{
  "num_hidden_layers": 13,
  "hidden_size": 640,
  "num_attention_heads": 10,
  "num_key_value_heads": 10,
  "head_dim": 64,
  "intermediate_size": 2560,
  "vocab_size": 21941,
  "hidden_act": "gelu",
  "norm": "layernorm",
  "norm_place": "pre",
  "norm_eps": 1e-06,
  "positions": "learned",
  "qk_norm": true,
  "attn_scale": 0.125,
  "bias": "none",
  "tie_word_embeddings": true,
  "parallel_block": false,
  "init": "normal",
  "init_std_qkv": 0.0139,
  "init_std_o": 0.0,
  "init_std_up": 0.0139,
  "init_std_down": 0.0,
  "optimizer": "soap_variant",
  "learning_rate": 0.00541,
  "beta1": 0.95,
  "beta2": 0.99,
  "weight_decay": 0.051,
  "lr_head": 0.00539,
  "warmup_steps": 78,
  "schedule": "wsd",
  "decay_fraction": 0.646,
  "decay_shape": "linear",
  "final_lr_fraction": 0.0,
  "batch_tokens": [131072, 262144, 393216],
  "max_seq_len": 1024,
  "doc_mask": true,
  "train_tokens": 623900000,
  "max_steps": 2667,
  "dataset": "wikipedia_en"
}
Each number is 128 + 24 x the weight over its row's rms, rounded and kept within 0 to 255. Layers, rows and columns count from 0. Numbers have three digits each. The size before them is the row's rms in percent of the matrix's.

# layer 10 MLP down, 640x2560, rms 0.189, rows 131-239, columns 640-767
101:147108064109120154154153124172137078128093134086105098150156138112154121111099124123113141126140113126140139113113103108120134094127085118127140110136128114057134091113144084122119129106133072145135100100115114141153151122162108117104110121157141135139087130133136137122156112146137152125130130102122117108143106122127140114123081136147137077119139144110158130106139113094169154137131
105:098110113100153092125137097166105137129125114135117135153132147106117120094162109117144088072129091111147162158183116089121135095065133145117161124086125094129148142128133096156106156128145111138081168157170122120163070124136116101105158144120173093091110141127115166145139113146151085106141112135134134182130145129118141120116132179101131133133127125084143150158123115146088126138124
098:107128144164153148143120117097146109088164139135155072140157132141145134089148126122124148104127148131169110160169113134158145123072124149128130105139151125146176157175142139082102158148152084126138192152168155120128091109091126120153142112113104102117186164159128121114160123102131127102143123120114136102124072151162126116130102134138150115130089125097142122149130118157116094066145
102:178166116118113126123129116092138123121129134135136117130097114120175094099102154119145106158126118128154139149129096166091149112112115101110187105156143136107156148134091116118092134159136113145096125204111117107120135192139103173174126151106121116155127163145164105102123127151132137160119110107141086129148153123139123079140143103080187153108151092137105170115132174143138132157108
100:126178155089111171118157137128074183143123092107141133161105152127138153093101124120111135094156130144158145108093105128106155109118128160119166123119129130111118113083103089115151166096121153155148108162154149089151125136109117107136128084119105104151123130123077090117134088079160105145103119146144084164121160135142125134106142172144128107118122121123127176142116141114133105100104
093:118144123136140128101084129167108146112118128135165079123157174105102111100142088125116135141163133136142160097156133140152110148129094120163085158123080111125160135104123171098118135092104139137061124096171078141149109109102129150129168127114103156121137132098113143145116128168121112142117147112109110187161141148124182158077136171128139152139090121143157099101146101121080117116147
099:102134145129164154147138112192134103134069077088099126114098170139093135108127095138103147131104114111147119112154156162129127149121117122125178177152132159138089153134113116121098120125138093129103123122135141129130112093125124162124084151126112115158113160130093168098092162117122115124105132129155155103129139158104095132111116103163132129094112148108113105109125145134148124127134
096:126144142121139106160095130074095150156088123135137104153122138135133107125146121130145110142172135078141140107076154129074146167084131125086169170114145158189142122067103132138131094120116142135129147138142134126118169157111145099113134118151078162140121136141121169095126096113134115136109090078130133097110146126102102134156121116163208144163131141106133103162108127134131156127123
103:153148159130126121147096127155075154105118163162114130134079120140072146133146142151092138125098179126103159138129113097092104061115103117167098113096131128104109159150151104115144159173118137114090092131087150159134085115153094096176154135099114120116124102107172142101152156108178081151133138130126112110140140121106142148110161125111124100128128144125119114081139110092123107087162
098:100114123146154109121119131117112122169150132095149162094155155114180087143163145114143158134143082121126132128154166126191067138143137177119125119117123127126099097127112110102139138159094132146103099061106144123123101134074145123106110142139120119125125120092148118161141145138051110136080126164147159139153138159102121139106121120083115097192147140105137135101108128116126134096119
097:157119125148129156123139085135103172163091111124108145145113088120076121130145103131102090126132168133148153138126104173130097118116160150127146105032119109156095113126098128119136091111152114043103110139120118130135121138130143125127162136091088117126116104140141116107119127137160144104107163099099127134144136149147134146145128161154136094129113092159143114060145096143181101137098
101:173079129154153118112093132160125122133112132152113104139101111125096134115123107113123155096151052134102122145143166127072150142155129109117140119154115077100105154094116135159101175120101125113166156134159156174115131167106167107101158172115125150126074163089078155172161154145132125099143148114089157150162132153147121128128152140122165087100134159096134125144160154111137123136142
097:150088128084068160147101159126131063095118138160116112117133123118098173081142114139142118142168110113118149106095147134124137166128137119136075167076130110126149118144150142110133140150147103132096127120113140153114129077156149123094130129122126088106119137080151151148135103161116101118131111125121079110141073161092183124139111125130092132144095124144121123152135077127126133103111
099:141100206132123137112073140127118110131146118132136128150140131132093153111144135136134131119135118143105087099115125105105130118092141129139125122125166089141141137101136152129137093105119161143088118125088111095118090176127146110180112125118134160115114076129133110113143128128135127073142097129106093138131118108163143093103154110103146147144141114089146111131109114137122185143132
097:151111135162128096153108154103144111143093115089154142111177103134077169114142134104147145118143135135140091158120129114113139093152113140078090149129155111191157144154168140103100118143120124124147119126107135119151158117135138086127104108168099121120147135105103114068086124150110095145118136139124181105146136151127108124119086140155159157136153099123139152138156148130104109115068
098:069135100080130098143131149093133042138185108135153133156146166135129129121106127113127138142132155181147132073147126140089098102118171127131149099099143105100155109117160117115102111131118103133117116102122115104125094127094091112107116135124113130125135156114155102131137123156127156118154109125148086080133159115124119171106115094106106088158134111095137114153112154136134125080163
097:131135104147139124143140120094169146161166150148143132099145116094095155167153166114141146124104154114163116164155112106132107128112077078087141131108079113117165122108107108162140118130129148140147100101102086123190133126131128129174179129118136127116152142144124160164148127104109120105160129180171092091151120122128120094149154140106093172142107126095157153078124140158111118155146
098:157152123112108124146132089159174112075118173144142114117113098122133109135115120133108121106146141065154141100169103144174092114137164166160137131111111126132119140141109096140120123133111096120160098149140112119115100148133148144098128119116120159118142110125145098165147101154176149135141145163109143135125131122159106101118126125102144154135122142125139142128137147148159112122153
093:163119125160155155123163132130129133068114131148160096195117134105110116144120113122082122150133053158124096089094154112103123177102112118142096117153142139143141131168133160129130104148134093104094126167126121145141099118092169121128108141140119134108093127131171136122125116169130116122083183129128110082138130128131163120139137129108151130099131095101135134147137132143153115134133
099:134125102114137117152159104105150095089135078145155146130148116138106164133157122104103107134124094160158105110164120110121090136152126115145177109131118108158139120111137183166115146179130106121084089100106105128148099133154147126106138144175084125123079131133149122097109129120119089098123186172137162082135135082149112122106136113119098091134118122124127111130138131116143127151153
100:134143134121111114118118135150097120156095102153147096097170138141082046101137072128130096140116155106120164154134179110107079148172133140126102097112168101147082132109109160090133088113150152126110185074094112156121115163147134080148145101086151104132159109132112110104141115173136152139099102115136171119138122150134094136142143139114111131138098084122083145106129131128118125104141
101:110111108164143142109158123154104116158132110161131145135131126158085118134123152108104156129109097130148123168113133110103113133137121141150120136118130116135125157138119127137138098142066149132163153184093117071156159103136146141118105110124112136093120103168108126124106112095084114134143086097111142117050127112149149165093138107083158112151103162102131109131107108144129109097093
099:100132124082155131122113128147104111114112127118119142124077111145159145135097131143122175098125141120163132103150109156114133116140124139105119134139150100167123086133132139131074116162097175118132121129152112126117098134116151146108170109124154100114104139129103134135123133128110111130149121145140120154132142096077133127149076123108140094128151117121108118114082103128110116128096
097:181176106124108125118141139136061131147124154129083100043128127102145136128146139146119151113113101131092121070101141090141185117111120112112120108143116087124146132124125153126106145161169118154111154102079109115105088113155115128142105161136164105163136133125174132146168164122119123117125115137169127154123118086112123131132195146134065115161141102092149094118142121146116137150123
100:159125111114092109147136151149138102139123164107183093095111088163139169129114179097097134107142135126108155160130099099117104153115132099149135141139126123101153136130090112151162165144102187106132157112127117117124127113144089163116136121122106122142145092121142154115100127124114149079171167126168082109119135131125192111149082140124175105178139133138207136125142157143151105101120
103:125121147136123192106160143175133150124153092127134105151134086114158110124156133133095089162131146130137124103141172142138103104095117130093074134160134140103097117075137127118128094159121103127078143148120124154146080164127146130162141106089127094155126104170141117119106152119153092130101106118175091123141111091140113136119088107084124168087103155122129161127140108122100166132102
096:125132155136179123114098143165098157132081113159094090132109156165108160143131128104128157148129124162144134135152113136145115113115140123150129127127119080163118136143127113173152143146095145105117122158108141155108141112138122112109127130159103155147126128164150092169103133118125151158112136102122129152074139145118112149123090123112185138178095110097100127126082087128094104122136
099:123143132160160132103144130115102076184119127105085096096133137172116166143133143109126129113151132140146144109060135077098156130166146099104112137087153099129133120153117128101144093134165118105138080147088123116132091109160113141097055130090118159119075116098161091198132117131120138156103127122126126137142131151115160139130124168117161158092122115141144137138126140138129094076144
097:153140129058164128140144119097158074142139176110065101119103131096116109120107108137138119100187135130086109080155091095169071131145123124083181129172110084149144117128073129156122168117092116143109129158132114119124133127064121184151142114138118130110125153115130121100133100118107172132120177105144133106126114122127169163082100153110099135144127122165103171142140110085187121114117
101:136141101160102141114128130122151097105149119145164127093119091092094123108125099134082145161122160107126155117119134128118105141194125121156166099180124124132145144126148104152077145138114124119104124136155152135124105116115148124101117114164122117127097148118167185115122111144159125164133064127123074104136137154117120134136113147145130164144079151091119147143103117172101107128127
100:116117108134134104177090146126152101126109109117199130137148096134111118130137122159157141070137203146168160144103104156098108100088122120130109102141114136120107090124151118141117142122122108141114137114136108133137124111126137147143128111108136123136106132115129084118119136151158103114120108139091123139101139134142097148146094158158128115101103117097130149131176176140111138109124
096:124133147158127113120076088116140153122107106123143084157080090125128110160180154142117100129106129150132149132122118131151174121117120128148114120131153095136133132143133138141132132099133163118107148149144148149134160102157125158145081103145117167149144142142104133136147129120129111102097166089099106134097173126107114174127123107074157128127152109114066099146097139123077156167149
103:137160141122153138149135144111108154099150123164100101121171140125113124128147130126130136135124136127148128152113141129130087090113143119150113112087147146135129135133113122113128099150145096138168111161088030152141083110131081080134086096128101120131103141129121116130118121105142150133146133136126081152094099115132101168130109142186112082110122135140104130161170113115167152111139
098:147198153129139136083139133111095134118072125122102107122161128118157152121131128125117122096127136112158124079109151141107150119151160121099085164182133084128124114088115141115125120108130181087110112167149169133099118115148155130155140156095120128144128142134076144150109115097139131097103115150135102079119111145171092113134133082083154150130133171095135105124126123149106105116130
096:101108106092136171161166140116109099143163117125102102086143126105133148139115093116151128152103102112137160143128175116160083141158119128149150136126152145108128107147136116140125179133129118197120145130117112108095128161122114110130092117124125128150155124163108116102140127115120131084147105135156108128132175134123120111127106093118070163147111114162137108145149127107149104138112
098:143133126111154143118121100136155149192092122114133100134084189117117149101124156118126099123132167117132094142163096106132082089095147147140136157134105160103117121148110141147107100165137125130130124127130129116083156071142126146156083126098161126148153133110124089086135171134124122109162081132118094145126127136068149105138174142118136127134144153110129131145154110108146130137158
099:133109099140170125139134159107156130138100122129133133099131173164135172144134144089139131114136091139108096110124111182116153117119095113165101118090107116132159163105157130107111090087158107133163139112126131163106096133132123148123145131169118126145124136099179103091123147118143101094120123093134123130101108136172151110136100122183097130121122127152135067094142130136143187166135
102:111121097103176099123162177121123151093131123142169122132135144155102114104095120119123095122144116108143136125138109142115136133118082130124126119107141152092156136161117131112097113137144125133119157117112095141164118104134127089103125125144155107099114068146148136127128095113112130102166102119098131111171173158110158121119166104140095117115101138129125136148134112101116107168098
098:114118105133145121123147130102131151089151096124156132111109101109112128126106124145132138116106128088134119116101118109123167149137108110094144154190180123115085109129114154109133094115123147168096102120108145146096095111126074129124149151122165122116094128111129143111154102140114145100102120090093138154134147153135146158163099121138135124145156128131117111135127162159116116110149
099:086133090141129106103128119120148060128170156095136116109098125139109127090147144141064136125105125134127084159131103100155109111127122125165135153132135168129160126116130153131127170120136095126120142093119123112151140080129178108082135133128109114120118117116133099146143123102130106118107178108109135136122132095123171139110136172117146136105139111118128135094137111124079156104097
094:149098138161092168116164157139167133099128137086170094112106124132143118126120139125119131121126073123131168114124102105132100116127123114101090095140146116140111142157116153135185116112084116146149086163119129138121099090130127115109111117172158107100171141124130101128116110108104117113126135128134087180154134082144147106135186186125110136106109107129099120094092127121143100117107
101:163145152111132086127134128132143188120123115092144127147113140149131133172148112146116133138116153114032115129103134140141107135087136136140139117062103117115099121123102104117125107150142145118173077178144121123130082172136109102129111127101108168141113153170129165141150141161128140134116149155124118129121138153141147157149144114159131117168117090144119155105123141121123151134095
098:109096149124164129145091121149149116088101123124101129130141124129137100080151125141119127107101089152093104172163131102134094101168118090101118093167115130159108120090133130097109079138122103121085111134121093126105134148103131130111114136120174150133153129115174134141198131092100099162133146109102098124161143115109118131132140112095161116157122132137103155164163101139145132110142
099:139153126148168108149144132176149137107105117117151132180082129157174128134109100140145118134125121122108109099166081090163166154115102114147087117144131163146123147091120127137121131138151142124115095132133159131128166166099065118088158140168136154167149120145105106144115135079124110153100111168124136135122117098133126155165127151120146100116141149112136141114153120089127141135090
099:130155123121115158088112065119100150141126118076119110143111152134138102097149147130103106090093122133122133131095125148170125152138116108137120096135151130145123114121133175118095122121096135089137146119165142103129105072131130098146117168139128135134119142108163116182175136148132134128079163117107113097081119106107109129111099163188130147144137134131148132128137120115136152144131
102:163137145147115147112137097102094104078136127081115124141122135144145127115122112098113128118124109173148135118122113119098087137145121134085122116096173097130161083120121134149112082111148128138124108160150151136140111117119165136137141135134099118168141185128129124135100119100111167119138118136147199187133108112119091137129117130085147126104113157169116097109108117144093120103128
095:124093134117143156109091134157128104134136109128116143146134120132110132141118140097100136146139097112149147136118142100071161128095124168154099131102125084152121094113120132100132100136145151166168090097104162156118140161111111109152074134130123109133147137109064160156140103101146132180126132145156077125114149121177136174146172184120086129127165115127123174159095115135151149139102
104:137142151121133120124114110118156101153115127129152194152133138129114176123163165123175110085134145113162146112107090175124140056090078130124151101138158098146115148132108105130123114096133121144120116129118118140135137128074144146094096103112099150134132135138140102173075111119099129102048116138156123141118118106135148090146132107127117165165149149135118156116171125137128138121124
100:156142143152129115114125162108122201185155180141131142123154135117112133160113125116100119098117160131145100087144134121072147104123077140100158151094109116121160132081096168144099102150157115123145149118084130108121137156139077095164111124203135128142106111146101131101153077056124104160117090177184143131150134152120126083108163110121184120138167178122129140139149170138108135144094
098:133126162143105135067138089111172128124160135155133119166071136152129150114131149144111077063135135106151131136107119168136148091143137145151127118104121115084105151123125134124143126147096082101176149131160109126094107139115116118128136125124169103129114159124156159099130117152062125112157097117093104138132138113171141145127139122144140122113108118132137110149097152090148098150104
102:087130102128131147134125170115150131111146141147158153158115110152077117166128145150132125094151141159153081133109183116152098141125189149125092128110130148120175162159080114109125097120148100147152121145151105143086123156122116126125128146140131168143160163142151135166089126152162111113146105157104142141094144095127103145114091164083089102131115121110132126117128135129114139110183
103:112183077131107152111148145107102082099146155127124129135162167149130118112149170125142104137116151138101141146104134136119138130150142141116123162135141153134126130137112137132125111113153125125164132101100116134133115139099114107138148128125091099088104141113151124155137122149106082132108099124169140148141167136133115145092115122132088112129131168152098117125137139100103130080136
103:116138113165140140117109145124100150096125109113114072102070120127128135147135096140087140107094133158142136105128127121105115108106118127113128129131062125075124139093143108124119134092127148086119164160067155129133180138153143158137136137138132124135103153141101112160129137150098105177131118115145110091139131140147161133118102109089157125125132090110119155117165129118142102125159
098:133148119093139153122137133078154123121131128120116162158133118074135111121143128107125165103138125152152116131129120117108092139095118140148099106140118154133112153089102117130095126144104120133120094150109120117131151151081129133120121119126118129142099138168087143090124088122141146101112143111134081101122119121175135137113148152129147122111095131139112124151101112058162107132128
101:094101126119135087115118131124099185087118144125101125124057154127128131128156129092083123164126125129144141108119168148141139118129110108151071139115092125113132130142150147160125088130125096146169143158105123135116119131122129119140129113139119139171140112102093170109164083095135122127111166134131111173100117177126117120135177132116112103089143114115129120124109127101117104147113
095:135103162091111087130136133100107115118101114163175122141069105133056152132139131159109140146108099157107150110142135121141131122166122144147127152123142130085100128140124133134116105143119116104164111150125124153153176110130041098084135129108118156189086107137089092130122128115092138132155137128144157108123128102090121107103155126128132134179115092115110122108117129135100106121135
102:177166149126115113103099195153055121108161111122109134150101121112120126112128128158133116121121115149163111117133114146139117137109153140133126145152099110144140134173156117116148147085064122161139121118101106101136119153132145124105132087089128105131114140092103126100115140122149060133136133113145138079115161134152160129101155156151128120114173157089099147113121156123133111135134
100:093143113086136108120136121109166150150124130116087148132102142117130107091113099118144123156132132081131134138114127152095097117114140116184121164113124152113093185052088145128113145155171135112117157155129177156135131128076156177109104121131143127133132120172142109126148144070133126115113100109136113167149169110129085104113143111147139135121115136118113113098120164115109101114126
099:125187119134105153153105148140155131123143114112145134103113119093120107151152133136135125112141135121128079108132123114185113135117106129165112081144138134130182141116146120096135124163114099126154089148131105142142150112119195146130121134140136101115133154134102101172154115153147126151137097122098093078112139153120100120145123167107111121159138089098121140156124125072156112134137
106:109105118161146088143133114115157107147139123129166168082106150142134145121159156112142148128129184105095136142152110125139094128137167144148140082090104169162135183136162084083136115133116135136127151141195151132101129158131158134158103130096142130147107151136145170163081130113128147146147138100118100161115112119154122140147147139125109170123123119141115115167148135095076099100152
098:163158125097150133140118116113121136119077129147101138153114141115135124144136142126111099117128093117131057076142119126125155172142115157127087148144106108132147165168098127150110168100131147143131123150126146111101096110095103096106085119144114158097169123126128123110120111101115090146151126114112155042156129149135155126122137108173129160129104138162125136135122078148118105072099
102:118133141144119163161131121121142144101134119137099065113119093085106109141170092107101143091169102124132117124145096102172129107105127158116166121087108132127102142150090156147115173147132137133115113129106139115114108093098110094109115112112155138114146162082118097116058129138114128159120107131151137139120124151106109110119137141076154118140147111152123083126135124126101135145132
106:150103174104137157136129139144161132130098123128145124084126104171116159162135133126161134118140060109194140124124098144179085136104101125129117112106117155147134140129139154155114159115151125147111103110126123126156144127102128130128103113121137093148155104094153153116135130153121144112079106127134169112158127129090160138129130150140123170093114144114129141148137117100094124134127
098:126129102124129109109133132099113153110134152082141132111118194132117118116125144097168117137108117123124135109133098159109110149114100133125119156107156100152157109146157134120159127096109077086150136140141145134161127139097084136157087151164044153118132145128163105163128122107156113102126124146157112162133140117100153101088121149121161124123136132146119082132102138124130128155141
099:105115101126117124120150141144089091126113118154153124130141078149132117117155128085106102128098106126125159112123083131101154084093144092129121107118140146128101105142134197159148091145101189082161138130117135160133170150127153135126138179134104102185128146088133156125136105152104102132114141113125119146125121124064197133136096131118110096132123102143113122111172138140090149135167
100:141117149081109128132163119125130123155129143085108158078106161120142128128153117149169117129089125117157129113137160120111108082142145127129125128102118123091135167119132175149167143118120114118172134143107157113103144152135114105156131116135139121110142107125137141087145142135117147109128094091107125116088138127109083132112140095127176146122100105165128101162142139141102139171134
104:127133119132121112109146113146167100114090177112120094161134133109141073115108147075081114110086109132145107091107173152140107138093142089155102109063130172103122106159109126161159134124146113119134144093111164132143110132115063116145126111135141065139144122134128160142115130126111131133148137111156088119177126125156145119123091135160150133127146118157122161150109118109135147124135
101:149158173131145165111139152136120140086134163143124120089105101132108120128156100154124123119108084103141111138091123091148128068110144143126123107164165123130104106116151139091102107132101153122116120154090110136188129128153112133125142141098110101131136140135128137117124183161122129125122160142141157120104154144101108158108142130099147080168133117122150138115139115139137161101152
100:134144095148148170127130118151122108136127135183113076148157135124104145138114145090082113129115119129142144133130159093084088107156071163101143112165175119129120125113155114135073115121095065116146074099106127122109133120119142131132173120113108121103078136127126138150129124117149136099104104130131104125122115099121087125132134120135133115131114121130138102124136129125092113148110
099:151136087117132082109105135181103120105122132074149133028173120114123133108144141128107110134102143082161086116130108142117106113133155129147121108126202111143139091146184197147086109110140141107127136158131095099103144092104101172134136121114099105146186099101123118113103093106124127144113124138138137090173112128129186092158144126103126128121131128111103089157116161122113115128094
099:156165174135125127103113148138118135087123156113167168123125130128153115102158115145127132163147073160126094056119115134105131127163105128120131121173157078121090140145143144113131122172166120133099158163082121107128130126115184135120097111104135143109117154092137148124147137108140122099132129103123159116142125133095169109131115154102117104081116146056115152147094111124123099124122
100:134098130123096154131122143165092092140106130125132090097125112136097113132136139095114093105104109163120145153151098153123143149094148153116113138155135173118110121118158110107094150110151122140127128148142074156131121085118126159150149105157112165144066132083113128161143129100125114162140141110131106127117116084137140121144154106134135100139113121128116114113140122118141131131137
099:141140123144132142144114151144115098103153145095127113114086108077117152111127116146168130115167125103106132133090072119114131155110138153186152098107137095108141131103151132121150084143154103131119129164113087081127133122115125141103119159141114089104087128129114113140129146159116115129139106118103145181100133133125125144135098106120132143120141159139109143108083132106170118154120
100:111110118121097123156168106143162092154132123120147086136087125136101103110139174096123103118104161145103179143113132184115122113121125125137121138124125130166142171158145100105126149135160087127151125126139193133078131118126119129077115112093143169168088164139127144073116106125133097090157134120111140143138083143109139093092146133198101172096132170133146145157086138149136072122120
102:149149130138113122154121091131085129167097134126117149111129105111128134095112151125149123162109125136163127153083148146128166148097119107126135121102101140084151160123115111163122119155130108153149141128126143116108151167123104133123077138145148097125093081151149121126127189110120088100072119127139139152126154158145109126125117113138125104133152107153137132145122140103151131093120
098:142161133101111092142186106131155124139107169141108147168118103094138134163145134097133076104093117150081090146146171116158108132118146083160111129138134096091121073142126121094141107145144132140155154127138135144153063145138098113108164133092151153166145173145163100083093154108137117119113128150107156112140118115135110151102177145153117107127111137129172138118123145132107122106120
098:130099095102102131116128124137183127107107105171121130140140102131122139158122102075135150114122112131090104133145107054138099133110135112168105131137168136130165135115132154120184063092150079129118155133127131129128142105141101149129134142131131155150136165098124140139066133127155137090108134123117113139174154163142114127129099102164139163109121113106105111127114148144135141137127
097:095143114163131145145117123128125124142136157125127122115103135184105128116130081134133104152096076137065131052118121060122150156126166130153142153147104104132117106148125130100124137142143130169134119127149135099121123094111101093110132108136100151117153159122129111123084119151132157100115092105121101124179120155097137126125138126142117149124108129091122180101111130154148136124150
101:125137133153116091151155091108132168150169054116104133168122105117094085148147136204138149133109119123129111121148120142179104132119149130129126116171140086150164079126121091174123149130106124120158068112151171119095120118149147124138069152095112100122123117133126130133141116167129139155182145145102125127161090071127057099123190107097148131122146100133137140134122091105090113104091
097:125138131148100105132107125143124104094138163189138132139088121135163138163136129128102144138121135120129124116125140110121129137121077139102139130068145131141118174105117145154089099103147154092139131126132142128151114129143120151180137116132107118152121095097122117148167117090123124126148098069167151124092162107072093122104107082156123156121144134153121138109109151091141131123125
100:127157133115162130134139106168159102131141105155131115099112121111158144108160128122083098101165140143112213139113137129089109171113152133116143111127153103133119135111139142124105102112095085107165112146140174120147101166112144168113103122125124099101134109119115154102108117099106120125125148152109108188081117137143109161122125170093142151144132120128125141126135135112140133141149
098:089133112132087136138114083131109138113117103172093152121077144131105148140141127076125114113154102152133110146126117106085140111133144146123117103106129125094106135148148157139114114176138129112131109160135143118125114147120126126115111154118120144105162111116108195111146123110122139114118115100111147150117080128138113153153135095137172145146112146106136126148168106118137141117132
099:118090100095154138110108129111128106128101154138119126123136135125111145136141149125134091164102193112159151113123072173092115138081136116111123069145099106120162146134120143150135078156097123113135162131117122109132158112149106130113156141140156127123120102090090133126135130137110087112092164131075070093084126100085180138138128125081113145133056155119107115133155148126102112137111
096:143149136102135137169137109127102177172139095118139136147144109090165124107137136105146133083116146142108145150138125154101136105107115146162083159090095156136177132119120108105119151144161127068107118143091146147123096154163125099127153155113108143124049134157131120139131118099157109153138171105115110126085113115112136123141108131135157092120140125120149084156152143128114168172122
098:123145142130121100080159131144118103139124162117096126085138163125137124129164131130150121140148123121109132139136134087092177206109106111143147107159114135155140103155130135125134092126144118077158100116110145117119146103097124101179096153095111114149133121113168124120127116112078122123107119141145161152108109179084115162108114104094147117139146151105144124078139137121106140128155
098:128115094123173132155094120144118156137125176154170086144163146114161095145146126102164147123122110149169095122143097152135125104133124124087157105116139145145111117148118103117164085129158165131148159133148135131129084126156101102141102134125099093166110113152118142137140130129109122131092131131149113098136118072148118178137162122116138171141101111116112141115108122141104153142119
101:108129159154151119109139106128097097136132124151128143113150134140109112124122129137111120130147142119113143142126129123113123114180095114138143110133083083142107126102143156112118086171112052103126119114104100162113128115106112108162119124079151121136130091143141071118128130092112132110139118138131134108080113143164143098117104110139149113181088137169100183122126104139134169086147
097:118128139080123130098145111068125125117159101178122155152110121144120124107123137144130146152132156146133101159124154085092115105107138147099114157120115131091082111124091107110130134139119142118100127196121136117157170106111098177120075146123144158165151161137133131116104105111127130100091124083140165136116115145149112107130112124161148077118115073128095149152142100167111103120157
097:122157156112146073128146092139124125124132135132162122129118166112165116148130078128108158124122172136101127115113154155093158110161144117124169122095104112150142101123118088097109097137154160142098132208122181124169129125140109194120138139076086176111127123132118133139089131118097128135168141132128105098128134134131152100142115116147148107131140132121139103146126128133101089139118
097:166102110122131133145149103126129133135149147125141094143134087115094090132096097109143155138121135102148091145121126089155145062131112121108137100114134181154119098124140122121102105112087128093094124133105140155164140118131150092199128156139148177110152116135057137092097122133124137179152109102143125109164125116127132161129102137128120144102158165126154126106106106084177069123106
100:126097081133161112138137134118128130138115150154135165135081127124122148121111156129135121068118167123089133099123128137136168133116161105157116076122102136099140104092139115157129116139134061114139088133143141109110110130109133103136133064139119181158120181147104131157095137118112129108103092128164173151129129109163139131071105185116081110146130198085151142152117191114106117146128
100:128132153076146129140114140135145112111081107113117168123133142143150138085153105170106115109117148144130115182097127152117130093107134105108160131115138131132130146109092117118154113132123152113083127160136121105117141123119117159107118113124104139092088132127092134162115177119076095137134110090118129144114087142131136088150088128133166121091113113127117083110129133147156131154113
100:155113156144126122149113108132138115113127102130127172106093091127142116140133128133148107104107120138133137133142106125091162160139181102079104176168121157144134113142121099102119121136108152127189111167126136086111090114115089153170125141101152107139109122124122158144122129143136074101121133154110152158140138128137127138113079131133153133091103135138139148127092128127136087109131
097:101139138146143145068131119117140111138132137166099120143099132120135128123122137080127147180103141145164135155131093102170138132142149126099122113147113165120140099103129180129138089132136146129168137110122120110108120154126132128125110162136089119126109082129109127114119125114119141058102109167106138114115100136140120180172145133109157178105129116121141148118122091091094158093134
099:125160101134146077115130117121115142149135099078115129113105180172122125105119127157114116144144139125111123154156115161110119130103092147102142102138144119071149124139123110115128128121095112163119129121136134116139112099166092145116096136124166123117114107118096164160116113132112102096090130149090135141124163133112121113112154124127119133117105149126156183160174130138147118134126
100:164114161105135156157130173127124122144148137172106137112165176152119099152158120124088110136113100095167125163155097105139119149105124116135071103122148104088115124120155121128091119098128152140149133128118158105116113134094149135142134129122121100125193135119145123154123163121115172086106135155182196189097136075131129158079104101154130115126138183112119116161138108128118126122127
097:128124143159124123154142076140140150135146116132129153122186128116114124126122136132132104147159109119141088152144117112147146088135113124118097124181112144122106156130089104133123092108106109147109084127154097126116121102109114109158094142123131105154108120132105140097168089078110153118140159148128121119099136146119122147150110096112137130124125164126130147093120131117143146102125
104:126117108134108161129114092147122142121102107114177161136162137111103145140106130114150106119092119141138140147155115140103116144171101142125136073101107107095112195143143154113119171151108121112118119132118120107165142159133128119121100130130130103065144119127106118122135106117129175115151159150110138125140129065127152123133128111089141130112109114126128156124131129118129100132122
106:160110141169189115113108160094110148133112106145124125098155160138132126134117150111150136173099100125139114095123131169125131127127124093129132159121154138154115098146167113107112094141093147091114116144154139098165124121108112100129092168130151125101156137118121118108155101144132081106105134090126115160162123095136127097135173132110136082130105140175114135097141130166146127140162
100:086141062140125136129132121125113185086134136185135095185129117137135128174133160098131126120114126140151118170081132102140153089113128087150158097112150118104107135102094134112138093094119107145150114093114093121122123132132140113147123139151108144082153083133107070139165097147125118122130084136128121139134133154170159131143164164163098093149110122159130128125121113139133168112120
096:073137129153148145122135123105058130108091131110117101142114113098131131129140090114108117106150106120106052135143107144128119109097118137124138143115148136097088118117176158106106133110110107125095078149110148092123101113115122100139116178158133132159122112127128161169126142129100144159115131176113165129153122163152130072112135090137182076148119151149110118136146119127143159113153
099:125126144143149150143110144151101136104126128144094102165150131098134101144128103160105135089146139117115094120106134127139198151094122101093126083155110133110128127179117147142164147166109128095133121146144147134107105116114136046128103139140112147101103135082081100081108111107143065072123190119113064131125109135160121100067143094143095146131103110138109126146177099154141139177137
100:100141116135128144135129170151138120162103132102147106099152107122165150132138128099130140100136122146144105148144121174123056136150083104122092108123112117129141066078130141111130133121154150145110139082096091139142145107132139143118128148129151136150144108112073130114134119133111172111153099129109122187149137132075154101090124166102122127107112130124135138125104127116098127149133
100:083073124126126149158097138161179131096169117097123082085106126148154096123123132183114113139123147109118108102094117173164130118106147124152110115098145168149099143114163120117121137153106127103146095139109126119145163141154138191164175141124139126120135123123152119152137110133124145087113137103072137123098118109125161084130126125125108131135106104166099175132069166118147120126102
102:144104168115132166121109121106142082120144126125133127159054132111163096165130115111133099136129123135131163136117098139115097129174115092104143142114163123172116122106111163143109090137088116172152103121138128126096105126095113149107139126147148141095125101110127094104156125114105138121146155133115102061067132142118155115111135131107142153153134082157131115119076145099115101108117
101:161096123109128135151125150132103108094132110147142176136140117116118147142123078148119137137123102121134135142150167105103080143110127147150119102149131196103138108136126093112143114136087146136127155130102095130170146136144174117139130121117135096082097100152113143140089138163130176126133108149152093101131115139136138149122105120126164129118143089147129109117118123118154139149093
100:156113064104125110112124157125121139167144129121143126106138126130149144107161144113141106098093111156089178108143126159137121146096173125131135108152115129087118123095133132134128119147130142154123126143140130161123159115081147080135109106154154168119128118085120131138119153141110108144164113116137063111126125113127119126102144122138158111139123182104179123149161147131144109083137
101:154102103110091167127086077113143142112158137188105138146130118160120107114107172095090141131126115167168095112167141113155139131153128138138134151156133111114152146180115137129087120091147096102101117149154094109135140114114081141113135146142124159138122132147160136132091112118111134186139137117111104136090146144168107081112113145170169141163086138136117106113102118081116155143140
096:128127162105127155132108110139120132112154116173105094154068129117086125081167102083135090078099119118102133087145153136132078131142139125183157146134099090095122146120134140132131093126116138110121140153112134125129128148140154140119115098147140140156124114120144092125122130124152089131154118146129147108150112124091127088136163126154137119149110153123136117149136123104124048119128